Weights of a small transformer language model.
Size: 3 heads of 32, vocabulary 2048.
Each number is 200 + 20 x the weight over its row's rms, rounded and kept within 0 to 999. Layers, rows and columns count from 0. The size before them is the row's rms in percent of the matrix's.

# layer 2 MLP down (transposed), 256x96, rms 0.0782, rows 192-228, columns 0-95
123,201,201,191,242,258,186,195,184,220,194,191,174,183,203,153,172,194,190,168,179,184,205,200,213,191,188,204,218,220,180,195,219,186,199,173,219,189,207,196,194,223,215,199,201,198,213,216,192,205,206,160,242,199,230,235,181,175,194,186,219,209,232,206,201,221,211,198,223,173,200,159,197,205,221,201,186,165,188,196,210,198,214,224,195,204,172,184,221,153,250,206,214,195,210,215,211
115,189,233,214,204,210,246,209,201,174,156,181,222,224,177,208,209,209,209,207,198,202,192,183,199,160,194,225,219,229,213,209,185,225,185,200,182,179,201,183,216,190,216,196,235,217,170,174,202,223,171,189,191,225,180,213,229,171,194,170,207,239,177,166,207,214,208,227,184,190,163,166,191,195,177,199,203,197,208,209,206,222,212,200,232,223,165,218,185,201,169,205,214,220,207,200,170
086,204,174,207,195,177,187,190,222,185,184,208,169,184,221,179,190,201,191,213,211,204,208,207,168,179,206,228,196,197,182,170,211,225,183,216,168,183,214,195,175,216,204,194,220,183,199,180,209,225,191,187,185,179,211,193,171,179,242,201,227,226,224,186,257,198,229,191,226,238,205,224,230,200,155,204,208,231,187,227,218,234,202,191,177,214,207,206,190,215,209,163,180,201,181,211,168
083,221,177,185,193,161,224,216,158,206,238,205,166,188,174,203,208,188,238,216,167,211,209,217,233,179,221,207,205,190,189,207,202,206,230,195,231,203,186,233,185,173,190,176,203,184,190,193,195,194,204,194,199,204,218,212,181,223,168,206,221,206,191,209,172,207,190,215,196,192,223,205,229,230,180,206,207,156,245,197,170,200,182,187,204,199,252,196,197,159,207,179,188,192,218,181,213
094,177,199,141,200,192,222,178,193,162,219,215,197,194,220,195,209,232,175,203,200,250,193,188,192,176,160,219,208,232,182,196,175,244,213,208,189,182,212,187,210,170,200,207,211,243,225,169,192,225,193,207,209,193,203,169,239,188,194,184,183,208,221,214,165,189,193,221,212,204,187,188,218,224,210,204,231,182,178,204,186,208,203,205,204,192,208,181,197,198,174,228,203,227,221,173,195
095,217,182,172,190,195,229,194,170,187,223,187,193,249,177,216,252,183,208,204,204,224,180,217,215,174,207,227,188,191,199,201,206,193,224,141,193,200,209,203,210,208,189,198,193,211,194,155,167,220,210,191,175,209,193,224,180,225,166,200,200,208,176,232,213,209,221,200,197,179,225,213,211,208,200,189,177,173,181,203,165,201,195,179,217,187,241,184,228,208,180,198,225,187,212,218,221
111,184,193,215,189,183,238,183,214,183,155,164,211,212,221,202,224,235,216,163,188,179,179,199,212,211,201,191,199,192,201,197,233,180,197,202,178,231,165,184,242,222,177,187,214,190,220,173,194,207,196,196,195,193,194,215,207,195,218,210,226,180,238,194,197,210,202,189,184,218,179,173,186,247,170,224,238,225,161,216,197,217,221,205,195,177,194,194,212,170,204,200,233,197,184,212,180
113,189,201,230,207,186,194,214,208,209,230,191,218,206,210,203,210,232,193,218,170,186,215,227,183,159,183,195,205,199,213,225,224,207,200,146,204,179,199,201,182,193,170,178,187,188,206,181,202,213,211,181,207,182,209,216,172,193,228,209,218,249,213,225,179,159,198,167,203,180,179,171,193,193,190,215,190,214,211,225,216,237,202,199,212,199,164,196,180,197,198,219,182,204,169,208,263
102,219,181,241,256,203,200,195,213,186,180,198,199,198,210,231,224,205,152,209,162,190,189,211,184,198,174,196,206,213,209,204,230,199,189,180,200,191,200,202,192,222,193,153,190,186,186,178,223,192,167,196,210,186,234,234,211,184,220,206,203,211,182,203,179,191,184,191,215,199,180,214,227,165,159,243,238,194,186,200,183,212,212,194,207,203,204,230,204,202,185,218,215,185,212,227,157
100,214,164,183,171,224,221,209,205,196,194,210,182,232,222,211,233,188,170,184,198,180,163,213,171,192,220,200,203,214,220,209,161,178,174,181,181,251,222,197,188,175,207,211,225,216,170,194,215,227,189,224,210,220,203,201,189,203,195,230,221,192,178,221,189,194,208,212,165,181,193,196,171,211,221,195,190,237,210,178,178,203,214,212,211,184,168,204,215,231,236,163,198,189,217,215,192
112,182,229,225,195,217,186,196,181,220,184,210,215,177,215,182,196,217,214,215,193,210,195,205,222,179,195,209,207,214,212,191,199,223,204,203,171,206,193,209,202,177,179,208,213,206,192,140,182,170,214,222,197,230,222,218,183,202,224,174,187,204,193,198,224,197,200,214,222,167,207,225,173,240,188,179,167,189,223,216,193,237,239,223,194,165,135,194,197,203,195,187,208,170,232,190,206
086,196,208,214,210,187,183,170,201,186,185,205,175,226,198,192,191,203,170,183,235,220,186,219,161,209,172,174,205,206,186,168,187,177,190,223,232,152,211,148,184,191,220,214,220,239,201,199,222,191,155,226,198,200,199,172,178,222,227,213,219,200,229,196,220,198,185,233,184,217,212,239,208,211,197,195,213,176,191,205,187,217,217,209,191,223,193,183,185,194,197,233,193,224,191,191,225
091,169,170,195,212,234,175,204,210,180,202,163,189,197,188,216,136,216,234,190,223,170,206,205,209,210,237,197,211,189,191,198,163,193,202,209,192,210,189,196,206,174,224,176,164,206,224,211,219,158,235,206,192,219,187,196,224,195,168,207,221,221,211,209,202,195,168,192,194,208,221,185,197,244,201,201,201,190,211,195,172,247,214,206,224,197,214,225,179,194,197,183,207,214,205,178,217
111,208,185,164,207,206,201,175,169,174,185,174,200,235,223,236,183,206,188,183,198,190,177,175,204,209,226,192,206,212,180,172,180,218,196,231,191,174,178,216,174,198,197,225,209,232,184,212,214,185,240,204,184,220,195,175,204,207,167,172,194,197,255,192,173,201,193,213,212,200,188,223,173,173,235,224,206,203,179,183,175,224,182,238,195,231,205,213,220,225,188,216,211,208,218,198,208
087,204,187,201,193,217,214,196,200,217,171,204,212,155,198,171,238,196,201,192,165,220,179,187,199,194,186,200,200,204,207,209,156,188,265,167,182,207,241,220,193,212,207,195,195,203,221,174,200,213,178,180,203,224,219,207,202,202,221,227,216,190,197,195,201,192,174,212,220,206,209,182,220,207,149,177,213,191,216,195,217,202,182,221,208,217,241,158,221,190,198,231,180,202,188,224,167
099,219,217,217,219,201,216,212,237,195,195,201,191,203,210,198,223,182,209,206,194,209,234,154,185,171,207,178,205,209,202,175,184,203,205,148,189,225,189,172,222,190,205,185,145,231,222,214,179,205,186,180,157,222,193,214,172,201,183,211,209,238,225,170,219,187,195,172,223,208,193,189,216,215,211,199,189,209,178,238,228,209,191,173,207,212,166,224,200,222,175,215,191,208,182,212,197
082,219,195,193,224,217,174,219,223,217,183,206,195,200,184,224,213,198,210,176,220,163,215,191,204,193,197,192,217,203,200,196,230,189,199,212,190,216,188,166,227,204,209,200,203,175,185,180,203,212,172,188,168,189,205,221,198,185,228,185,188,212,188,201,207,190,239,157,255,208,189,197,141,215,201,234,220,195,213,209,204,196,186,159,227,217,220,203,249,189,194,217,172,184,183,170,172
085,240,207,174,212,214,208,208,221,179,192,212,228,172,214,192,199,184,214,164,170,179,225,221,188,160,217,186,180,161,187,216,166,202,193,236,173,200,181,213,229,214,182,206,208,196,210,176,200,182,200,164,216,213,189,225,192,196,221,195,184,202,226,194,217,175,226,194,192,184,205,196,221,222,160,174,187,222,225,193,212,252,188,167,174,188,212,221,199,211,207,211,238,204,203,194,197
096,210,185,234,156,206,200,168,191,203,194,214,199,184,243,182,193,200,189,218,155,231,216,227,213,192,196,189,212,201,206,217,198,213,187,213,222,209,220,214,170,210,202,198,195,206,185,194,202,195,184,240,211,178,208,200,157,170,230,202,188,198,170,231,198,190,212,209,192,184,214,248,214,217,175,203,182,226,241,237,216,171,192,148,192,214,208,186,200,196,205,200,169,194,174,196,214
103,207,184,186,184,182,203,223,169,191,193,228,219,217,193,212,210,219,249,206,173,197,203,192,193,189,221,250,195,205,209,181,162,201,220,169,185,173,212,219,231,197,260,176,188,196,188,216,217,194,164,206,192,150,225,218,209,194,192,181,217,210,203,200,185,199,184,200,190,192,177,210,221,207,159,222,221,199,209,218,190,221,166,230,209,199,191,188,219,201,186,183,190,223,182,167,214
106,188,204,173,209,200,178,172,176,200,198,187,183,221,191,224,192,186,198,220,197,189,227,247,200,206,237,261,185,190,192,224,176,211,199,187,215,196,217,180,220,180,189,203,192,190,203,196,186,194,219,233,187,211,228,174,195,202,182,180,210,200,201,202,175,183,178,216,177,179,215,244,193,169,220,197,220,196,176,204,161,193,222,204,220,173,221,203,197,255,167,215,215,225,206,187,173
104,167,186,187,192,169,207,222,188,220,209,184,198,232,216,190,236,211,175,185,191,219,208,210,204,192,183,205,194,166,196,222,221,154,223,187,193,215,198,170,187,224,212,239,187,182,212,176,201,206,196,200,228,196,205,183,188,186,203,193,193,205,175,168,210,154,203,195,215,216,238,197,168,231,216,235,243,194,237,220,205,217,211,166,215,183,200,194,185,212,196,225,178,160,201,211,214
119,175,221,213,188,219,185,205,189,155,176,229,226,212,199,184,207,198,175,230,218,187,221,150,206,207,219,200,220,235,171,216,203,182,209,201,176,224,189,190,222,194,192,206,198,174,214,197,230,185,168,194,192,236,173,197,181,194,190,223,187,210,210,222,201,189,225,199,151,166,199,194,218,215,201,184,191,203,179,176,201,186,219,224,231,202,157,179,226,222,219,192,232,175,184,213,208
088,186,226,196,195,226,233,216,180,206,201,181,181,230,209,182,193,210,168,176,178,211,199,207,219,200,192,221,220,210,191,233,182,166,252,184,186,207,189,216,192,171,237,206,227,207,217,184,188,199,191,206,232,187,216,219,233,186,181,213,197,196,177,160,212,193,217,237,204,164,223,202,221,203,185,174,178,185,178,198,239,192,192,169,174,185,190,212,207,192,214,172,212,169,166,202,191
103,213,197,203,222,206,182,177,213,182,200,189,229,212,200,174,258,215,191,186,200,215,220,201,211,226,197,182,197,200,241,175,166,196,207,200,169,226,188,179,216,242,203,192,217,187,167,203,190,194,184,222,241,211,195,168,201,200,207,174,190,176,181,192,181,219,209,169,200,196,193,158,214,234,197,205,175,206,222,173,218,215,179,217,206,187,243,217,231,180,200,214,191,196,163,214,221
131,170,202,241,211,199,171,200,212,178,174,196,209,226,204,195,200,230,214,212,176,171,198,166,212,188,187,226,239,206,197,236,192,232,186,212,207,220,191,221,243,228,195,151,207,193,201,205,241,200,164,191,217,228,194,241,202,190,191,231,190,215,191,211,185,203,169,200,177,172,184,216,206,172,171,190,172,184,184,208,195,156,211,207,220,196,211,198,184,201,178,206,210,203,208,213,202
097,233,165,208,183,199,187,180,191,216,209,206,177,253,164,250,208,204,200,232,219,235,181,188,206,180,193,192,176,182,204,190,217,200,203,172,222,187,199,232,181,212,179,194,215,198,204,179,205,215,204,175,241,214,202,202,186,238,181,161,221,210,185,215,198,216,241,189,180,183,212,204,214,230,182,199,156,182,206,217,159,201,190,180,209,208,205,177,210,180,180,196,211,204,212,193,183
100,178,219,232,226,236,197,200,207,180,196,201,230,188,161,257,207,194,205,168,211,178,206,165,194,183,187,207,167,169,198,194,160,209,218,236,190,204,238,202,222,206,191,218,208,223,179,197,188,169,217,160,214,186,178,183,208,194,171,180,190,188,239,210,207,194,177,212,203,221,232,213,195,213,223,186,206,171,182,204,194,228,204,217,207,222,181,198,215,189,205,202,190,203,222,220,180
130,181,210,201,237,180,178,198,236,197,204,216,199,202,195,193,176,228,196,214,236,179,202,198,230,200,169,203,185,208,192,235,209,218,187,210,181,181,191,218,218,187,190,201,226,200,195,172,176,183,169,205,193,194,233,220,231,186,178,189,165,212,195,199,212,186,192,246,209,241,198,197,199,226,207,185,184,195,180,179,197,185,257,177,207,163,179,198,241,211,209,206,196,184,221,159,181
104,193,206,253,201,195,213,165,188,204,207,191,187,208,171,173,188,220,202,230,183,214,218,176,216,155,178,202,233,212,167,198,204,220,204,205,204,196,213,192,204,228,207,184,211,214,191,176,198,206,174,182,205,233,199,210,171,171,229,211,214,190,214,180,232,187,166,229,180,195,192,216,190,181,215,172,194,228,193,241,211,188,207,239,183,236,163,187,193,216,223,199,188,163,205,211,202
086,191,181,174,170,164,217,218,188,206,206,181,190,204,210,220,202,205,178,181,208,227,204,217,223,190,220,204,203,195,197,193,177,196,265,194,236,147,204,197,194,212,178,203,190,204,205,193,199,192,199,211,172,217,170,213,202,203,184,198,189,219,189,230,201,208,202,200,195,178,201,184,209,201,241,177,167,180,199,160,190,198,183,184,217,208,283,191,209,210,191,196,217,190,219,233,208
108,204,200,226,229,219,182,216,200,197,188,217,179,186,205,213,179,255,199,220,154,194,177,207,206,179,177,197,237,207,160,230,215,218,172,172,204,206,203,207,221,164,204,157,194,200,217,174,192,195,222,161,164,231,178,202,201,216,174,199,193,217,236,189,191,189,197,229,206,208,202,203,191,193,243,208,222,168,183,219,187,204,217,218,173,215,198,197,189,199,188,207,220,189,220,209,218
097,194,177,198,216,234,222,205,145,224,195,215,181,191,211,193,169,188,191,199,219,146,199,203,181,174,192,188,226,172,189,208,207,198,227,184,166,171,220,202,175,203,177,173,198,228,219,202,220,200,180,205,225,214,200,184,229,216,176,223,215,218,193,233,199,176,186,200,200,178,211,221,209,179,224,153,216,209,184,191,213,195,228,223,181,236,232,204,226,218,184,194,224,194,204,202,199
090,207,230,203,189,194,197,228,229,156,201,177,211,166,225,199,214,202,186,162,207,207,207,193,179,152,195,211,193,203,223,212,214,212,223,204,150,181,192,206,169,213,194,209,187,231,185,172,189,218,188,224,221,173,219,216,175,201,225,201,196,238,204,216,173,178,195,186,224,227,224,210,222,191,168,197,200,151,196,206,206,220,198,229,198,208,195,235,219,189,197,183,186,214,205,186,169
090,210,198,194,164,214,202,203,206,198,200,213,194,191,216,177,179,219,196,203,206,162,220,192,210,192,209,221,199,216,188,167,199,194,241,172,171,175,200,190,179,184,242,188,182,192,213,168,262,233,207,225,207,204,181,205,192,218,224,244,217,195,209,197,190,197,221,162,214,222,181,191,183,223,210,190,201,156,231,201,194,173,184,224,212,206,175,189,233,191,222,182,196,176,191,220,222
090,207,209,192,160,221,187,198,189,202,213,212,226,151,189,171,201,187,179,206,179,194,220,228,227,217,181,168,221,196,194,217,192,200,237,209,205,217,188,183,222,238,196,222,214,180,182,196,197,239,183,262,181,226,211,209,176,193,206,214,185,187,178,189,177,180,194,196,204,192,213,181,201,217,168,179,192,212,207,205,247,203,196,194,247,180,216,212,190,195,166,207,189,215,176,193,180
127,209,178,201,193,204,220,205,165,202,183,210,189,201,212,206,199,198,209,201,204,183,203,206,170,203,186,187,215,215,192,192,161,201,289,174,199,196,217,191,151,196,194,205,205,208,191,189,209,202,182,209,194,220,209,200,198,205,189,214,215,192,191,229,206,178,182,210,229,171,216,235,189,167,204,175,169,205,188,203,207,186,205,190,205,224,285,204,192,226,198,189,220,186,190,219,198
# layer 2 MLP up, 256x96, rms 0.1, rows 193-228, columns 0-95
117,189,189,182,197,222,207,196,205,228,200,208,214,223,210,194,214,178,185,206,195,186,197,189,226,184,194,217,240,197,178,224,182,194,189,163,218,188,215,218,195,183,168,246,192,231,203,196,202,249,211,189,161,201,212,190,201,227,209,186,208,204,157,219,185,194,194,189,199,227,167,208,226,156,234,192,225,196,181,158,223,207,232,163,219,193,191,185,191,237,206,181,201,209,217,218,200
075,217,192,211,216,202,190,195,191,190,214,209,220,200,177,178,220,198,188,183,203,213,190,184,177,188,193,199,194,189,235,237,178,219,202,191,211,227,188,163,177,188,202,183,219,187,222,230,231,207,235,211,191,237,225,205,212,223,155,210,181,161,194,211,201,204,223,223,179,198,205,203,171,213,173,198,167,184,232,179,191,130,205,188,187,205,195,189,197,203,203,223,232,221,215,197,242
073,189,203,161,184,186,188,188,197,178,180,156,196,207,238,225,186,154,184,195,227,205,209,188,167,188,199,170,175,182,207,177,200,179,200,230,205,202,222,187,207,179,230,235,218,207,180,274,192,183,201,196,201,191,214,179,203,199,218,223,194,189,211,238,207,198,204,179,217,213,171,215,171,194,211,184,231,195,220,212,207,190,193,212,182,181,200,226,245,211,198,207,206,185,207,210,201
099,232,221,201,206,201,204,185,220,213,195,247,185,227,214,189,219,219,212,198,199,169,193,220,165,243,206,196,191,241,194,224,210,229,190,220,207,236,194,189,167,189,211,179,208,254,154,202,194,196,195,222,204,217,190,185,161,218,178,205,191,210,225,203,177,186,204,199,174,195,208,205,190,206,210,167,193,201,181,164,199,204,210,199,174,171,175,239,220,215,210,200,205,176,183,181,185
065,165,233,199,181,192,198,202,195,222,188,213,200,193,195,190,222,198,209,199,193,215,186,191,219,228,198,180,201,199,208,202,151,183,195,221,227,204,228,187,201,190,147,181,213,156,206,226,223,185,192,215,188,203,228,175,216,214,228,219,227,188,222,189,143,246,197,180,190,213,211,208,211,197,202,197,199,183,202,225,207,235,181,222,191,204,170,232,206,192,241,201,230,177,222,211,207
105,184,176,168,223,229,205,218,207,185,186,219,190,250,179,186,240,201,193,207,211,162,210,187,185,159,214,236,189,223,212,232,198,214,176,186,169,197,223,189,201,207,210,198,229,207,192,183,197,221,179,207,178,201,232,169,207,186,177,215,229,189,184,226,206,205,219,241,196,193,188,184,188,214,210,174,204,228,155,168,202,192,208,226,214,223,190,220,210,230,186,202,190,182,177,205,195
117,188,211,215,177,217,202,200,209,220,206,211,205,218,237,224,196,222,187,212,201,221,156,193,204,197,170,219,208,235,222,214,167,198,180,164,175,243,205,184,184,203,199,194,211,198,219,205,188,209,198,230,206,197,186,223,191,176,201,186,174,187,159,232,203,236,226,216,182,206,182,203,173,170,179,160,222,246,180,179,187,209,197,204,206,209,193,234,215,198,223,189,176,216,221,203,162
108,228,201,178,179,199,222,152,208,203,199,229,208,202,195,207,225,205,195,195,219,212,140,176,227,184,184,197,224,220,216,217,203,223,192,197,187,239,181,177,181,197,213,185,236,241,159,220,184,191,222,194,207,223,217,177,196,199,174,192,199,158,222,204,185,175,224,183,201,206,205,184,199,183,198,190,214,195,220,182,237,162,200,212,215,229,169,215,203,210,228,176,201,219,205,186,196
084,242,176,214,188,220,201,200,208,198,182,183,219,218,218,205,204,207,204,192,183,166,190,211,163,180,187,188,212,218,215,205,193,194,174,215,189,211,237,182,161,148,196,205,209,182,214,200,203,209,189,203,203,237,194,179,207,216,245,224,172,190,188,228,165,190,167,193,194,172,196,216,217,203,204,200,190,188,211,178,241,231,199,191,187,157,193,214,233,231,218,186,227,190,220,229,195
118,191,208,212,205,230,210,208,218,236,190,173,206,200,203,211,217,177,199,231,219,175,182,249,182,225,208,169,208,226,183,205,180,208,189,203,212,205,215,231,198,171,202,196,225,204,228,201,178,188,213,221,164,227,193,192,204,209,218,198,185,220,175,207,185,205,206,214,172,173,204,139,207,200,207,165,178,213,217,193,222,178,190,216,198,209,161,199,203,201,198,172,156,213,250,206,187
101,192,211,172,181,188,225,227,195,226,228,226,178,193,235,237,180,200,196,195,236,180,185,175,183,205,201,218,174,214,223,184,175,169,190,176,177,195,217,210,187,187,195,169,211,219,208,198,181,223,218,210,213,193,159,206,237,220,220,197,214,219,184,204,169,179,234,206,180,179,178,230,185,200,229,210,196,229,204,179,188,172,193,187,186,186,195,224,204,223,210,223,162,212,237,200,195
093,217,197,166,211,185,241,209,209,201,209,168,205,231,212,200,235,186,213,214,197,202,205,166,176,194,194,191,220,203,208,197,218,209,174,206,229,226,222,182,208,128,187,209,217,220,178,173,191,199,230,183,218,207,210,189,165,230,204,226,193,158,206,219,176,184,197,229,201,192,207,189,185,173,198,235,183,183,204,197,192,210,179,204,200,180,202,190,186,248,205,199,221,200,225,216,232
117,230,205,181,184,201,193,213,173,236,205,196,203,200,218,197,225,194,228,208,202,203,170,172,153,212,204,164,166,217,210,193,174,173,180,210,187,227,232,207,177,193,226,168,196,195,192,213,210,226,200,218,213,219,195,192,217,185,196,237,173,179,236,226,207,214,215,213,204,183,212,207,194,202,204,216,199,144,204,189,203,197,217,189,170,193,187,194,180,211,255,210,213,224,217,165,180
089,237,189,201,164,194,191,212,213,217,219,207,196,204,234,218,213,180,191,194,202,165,174,213,202,192,150,206,227,216,211,188,212,180,199,214,209,212,187,186,200,199,187,163,200,184,172,206,231,196,201,214,203,197,200,195,234,231,179,221,225,179,209,218,166,182,198,180,211,210,188,206,230,214,234,191,221,198,222,202,224,179,177,183,183,188,217,225,189,208,238,140,193,189,184,249,201
108,186,216,233,210,192,179,167,205,207,163,203,219,196,217,208,213,216,201,189,215,219,199,197,193,200,197,207,208,210,176,183,164,199,195,185,199,209,210,186,195,206,224,208,233,211,164,190,203,201,220,181,179,215,160,183,226,201,151,217,213,199,211,230,175,189,251,232,216,212,185,175,192,225,196,192,164,224,158,178,204,191,238,204,228,207,152,204,180,225,221,186,201,217,215,192,211
084,192,169,213,165,191,191,216,156,212,184,180,198,187,207,201,198,188,222,161,207,224,233,242,234,212,177,202,221,192,185,186,164,206,168,211,206,185,198,232,185,198,182,250,226,207,199,212,187,200,197,207,215,221,196,213,202,194,201,176,176,216,217,218,207,219,136,247,219,175,200,195,216,187,185,201,215,209,173,207,189,191,210,214,178,231,185,211,196,225,198,190,197,181,200,223,202
088,158,193,185,203,185,181,228,195,224,237,200,178,208,202,164,210,206,221,185,188,191,176,246,191,186,201,235,179,240,250,189,186,215,173,188,225,221,194,182,187,171,175,224,197,206,172,210,221,214,176,211,194,195,241,211,174,211,175,247,203,200,196,224,224,192,232,208,174,200,193,171,189,192,191,207,211,191,179,208,203,204,194,188,225,240,213,201,189,205,210,199,190,203,224,203,197
116,194,175,223,160,174,193,182,195,228,190,194,223,216,220,223,224,206,209,204,206,181,176,218,204,205,197,171,174,211,202,202,190,232,183,209,188,219,194,207,145,175,267,203,206,244,203,213,207,225,188,219,181,209,192,195,175,202,203,198,194,206,184,217,199,187,193,186,175,148,184,164,229,201,187,170,226,184,210,203,231,198,201,195,174,212,199,213,222,234,205,212,183,223,201,196,202
104,189,188,190,201,240,229,165,209,195,215,195,168,204,240,229,198,186,175,205,210,205,173,203,194,172,168,170,226,238,223,225,217,165,172,174,185,201,209,188,173,219,194,237,192,224,177,232,185,206,210,240,222,204,201,186,189,167,191,197,177,197,192,215,184,181,204,213,223,189,202,178,165,206,173,223,202,196,225,222,181,210,235,199,166,209,210,209,187,186,200,201,197,214,213,195,182
115,228,209,201,195,175,186,227,207,218,199,197,172,235,209,197,186,206,212,191,208,162,196,232,169,172,228,210,221,234,241,209,200,208,189,208,192,206,234,216,163,188,211,176,198,191,198,200,201,248,201,228,207,187,189,158,193,164,162,222,216,198,174,222,194,185,217,209,201,165,183,177,183,163,191,194,202,200,203,186,216,186,246,220,215,194,188,208,199,220,221,185,194,215,170,200,217
103,192,191,183,201,187,223,206,189,201,244,195,211,212,191,191,206,198,218,201,218,169,195,199,170,190,199,161,188,186,206,202,173,214,202,201,218,204,203,228,191,168,212,192,216,193,194,222,194,232,209,216,200,230,218,211,166,180,158,155,191,169,217,226,217,210,175,208,180,197,198,160,197,182,216,166,212,194,227,169,214,154,234,194,222,178,179,189,182,213,232,201,210,231,207,220,235
107,216,206,178,193,169,215,215,183,195,210,175,177,208,198,245,221,183,193,184,183,198,169,230,183,195,178,186,218,201,198,212,194,194,185,234,212,202,229,202,214,185,197,198,210,195,171,244,234,223,198,211,197,211,174,202,185,206,191,235,184,235,196,203,217,212,189,185,217,169,179,181,174,186,167,178,180,235,183,205,199,179,219,192,252,214,198,235,220,220,203,165,213,186,197,236,222
101,203,207,216,173,218,216,216,206,196,205,189,228,184,223,220,202,219,204,173,192,200,127,203,200,185,180,230,207,191,205,182,183,161,192,204,219,206,214,202,214,212,215,211,200,195,183,200,189,185,236,185,211,193,187,179,227,228,205,188,233,177,215,221,186,176,221,176,211,190,204,185,216,213,203,197,181,198,201,198,268,168,183,192,209,167,172,253,202,216,225,204,197,175,205,208,213
108,180,204,221,170,198,222,204,201,202,171,211,187,203,217,223,206,209,203,183,202,173,184,214,177,172,167,192,195,213,173,172,177,234,189,204,237,239,198,208,183,165,179,208,234,256,227,190,232,200,194,205,204,234,214,218,216,221,185,204,184,168,223,218,223,163,220,233,207,171,203,208,186,189,197,181,192,172,204,174,198,174,220,200,189,204,198,185,214,225,205,184,206,231,179,209,203
132,181,194,205,207,183,182,230,203,180,180,184,206,211,210,222,205,180,226,175,260,200,175,182,187,224,205,222,194,206,219,197,170,216,183,184,200,221,220,213,183,211,204,171,205,228,217,213,227,198,193,171,232,222,165,203,175,215,203,234,175,182,208,227,212,244,172,208,200,203,177,201,205,162,186,194,190,194,213,158,198,204,199,190,236,198,181,212,189,244,178,210,204,209,203,235,194
064,200,217,193,219,196,206,208,209,213,162,183,251,176,168,192,197,222,202,200,172,193,231,201,190,228,171,207,221,204,181,209,184,209,210,208,176,200,187,160,163,200,233,188,214,206,215,208,147,201,200,228,193,197,199,189,184,171,187,216,211,222,175,215,199,182,177,214,251,181,213,236,201,157,174,179,224,181,207,165,229,207,199,225,200,194,182,207,210,217,198,196,223,195,197,210,190
111,218,206,203,191,172,194,177,178,196,188,205,224,213,185,191,186,216,183,183,195,180,162,221,215,215,163,191,188,199,184,193,204,217,183,213,188,220,206,209,204,192,218,195,217,193,169,228,240,221,199,207,217,220,161,190,187,182,174,194,173,211,203,215,216,233,171,229,197,175,171,215,222,215,184,190,197,229,164,207,177,174,225,188,232,199,189,240,251,244,204,192,197,172,210,218,194
128,185,220,200,212,205,164,207,212,235,219,187,194,207,203,220,218,208,219,215,242,198,205,201,187,224,171,225,218,188,205,185,207,204,182,191,202,199,213,212,180,153,238,197,214,177,162,209,206,211,217,182,227,182,207,186,208,158,175,234,199,198,211,198,205,211,182,229,196,166,173,174,213,199,199,188,172,223,196,167,185,178,248,186,225,191,190,205,196,235,220,199,212,184,208,170,162
109,170,196,183,196,259,226,189,233,195,193,202,183,209,221,242,181,203,195,208,185,226,179,203,174,172,183,178,187,228,190,226,218,193,193,209,202,217,205,178,186,174,184,198,244,208,172,214,186,202,214,201,178,221,174,192,182,224,193,233,208,210,201,213,185,183,236,205,199,146,186,216,188,213,185,176,209,210,181,225,197,155,202,213,172,205,178,216,180,187,209,196,220,204,205,225,178
081,199,177,208,160,231,230,223,164,214,209,187,181,170,209,185,250,202,183,194,197,165,187,227,207,186,201,190,193,194,209,217,157,203,195,213,174,222,239,221,188,173,223,190,219,210,229,206,219,211,182,192,162,219,200,183,216,166,202,186,176,218,216,209,189,203,201,172,180,200,187,219,205,198,201,198,223,211,202,242,250,200,209,187,177,214,211,216,205,214,194,189,205,210,218,172,169
115,241,212,179,173,227,184,190,183,219,194,227,196,190,229,226,195,207,173,228,181,190,175,184,216,201,161,202,215,199,163,218,204,207,171,214,208,191,214,175,169,196,212,187,219,233,189,196,202,222,228,209,180,234,199,170,204,196,209,202,166,188,202,190,203,225,194,249,216,200,195,222,229,187,198,186,177,205,185,186,223,201,238,227,170,225,167,206,185,198,224,225,186,207,230,196,179
097,185,222,198,206,235,218,184,186,198,199,163,202,189,218,188,227,211,218,178,227,192,187,229,186,182,195,188,201,214,196,171,180,185,186,191,223,197,229,207,201,171,217,172,212,201,221,223,201,187,174,200,160,203,199,219,221,207,175,179,219,194,212,203,158,190,169,206,228,199,204,174,227,206,245,198,203,159,201,210,217,189,202,191,202,149,217,200,204,215,244,187,198,193,195,246,162
107,221,189,180,156,193,221,181,198,192,205,185,203,199,200,221,191,186,211,199,175,214,176,211,233,196,135,182,184,181,222,184,192,168,184,195,221,240,217,172,189,209,215,201,212,197,190,198,184,208,211,243,167,202,192,178,188,222,184,207,188,176,207,202,211,252,206,204,193,230,209,213,182,171,208,209,194,253,205,199,186,186,220,232,194,219,205,205,214,201,239,197,192,190,216,226,227
103,203,197,189,184,233,198,207,181,173,207,183,212,196,189,192,228,175,202,190,205,216,224,180,190,185,185,188,202,226,195,198,199,192,195,207,210,195,216,205,205,197,195,193,206,207,201,228,238,225,175,218,192,217,188,180,210,181,153,243,234,195,223,226,199,224,201,215,201,191,203,195,224,180,174,173,159,215,156,190,246,228,189,197,193,184,195,222,177,245,233,165,217,179,194,203,155
098,169,198,205,218,192,191,226,191,207,179,213,178,217,225,218,222,197,206,162,247,152,193,219,185,187,168,197,166,225,238,209,181,199,189,178,210,212,235,221,204,181,214,190,204,201,223,203,226,185,208,195,211,172,192,172,225,210,205,197,218,231,192,228,209,195,210,222,188,191,179,170,185,215,222,223,183,188,191,191,181,176,216,189,182,151,205,188,240,229,203,193,210,182,193,203,227
147,197,193,186,177,228,242,198,192,202,197,169,184,216,225,174,233,193,166,197,213,168,179,198,214,174,223,181,211,187,222,173,170,171,203,201,201,221,258,205,203,172,189,182,204,183,216,203,233,190,190,216,153,206,218,187,221,205,196,218,220,192,217,212,179,180,185,187,205,189,207,207,184,203,248,184,206,215,211,196,219,198,192,216,186,153,203,226,213,207,219,183,223,164,204,219,193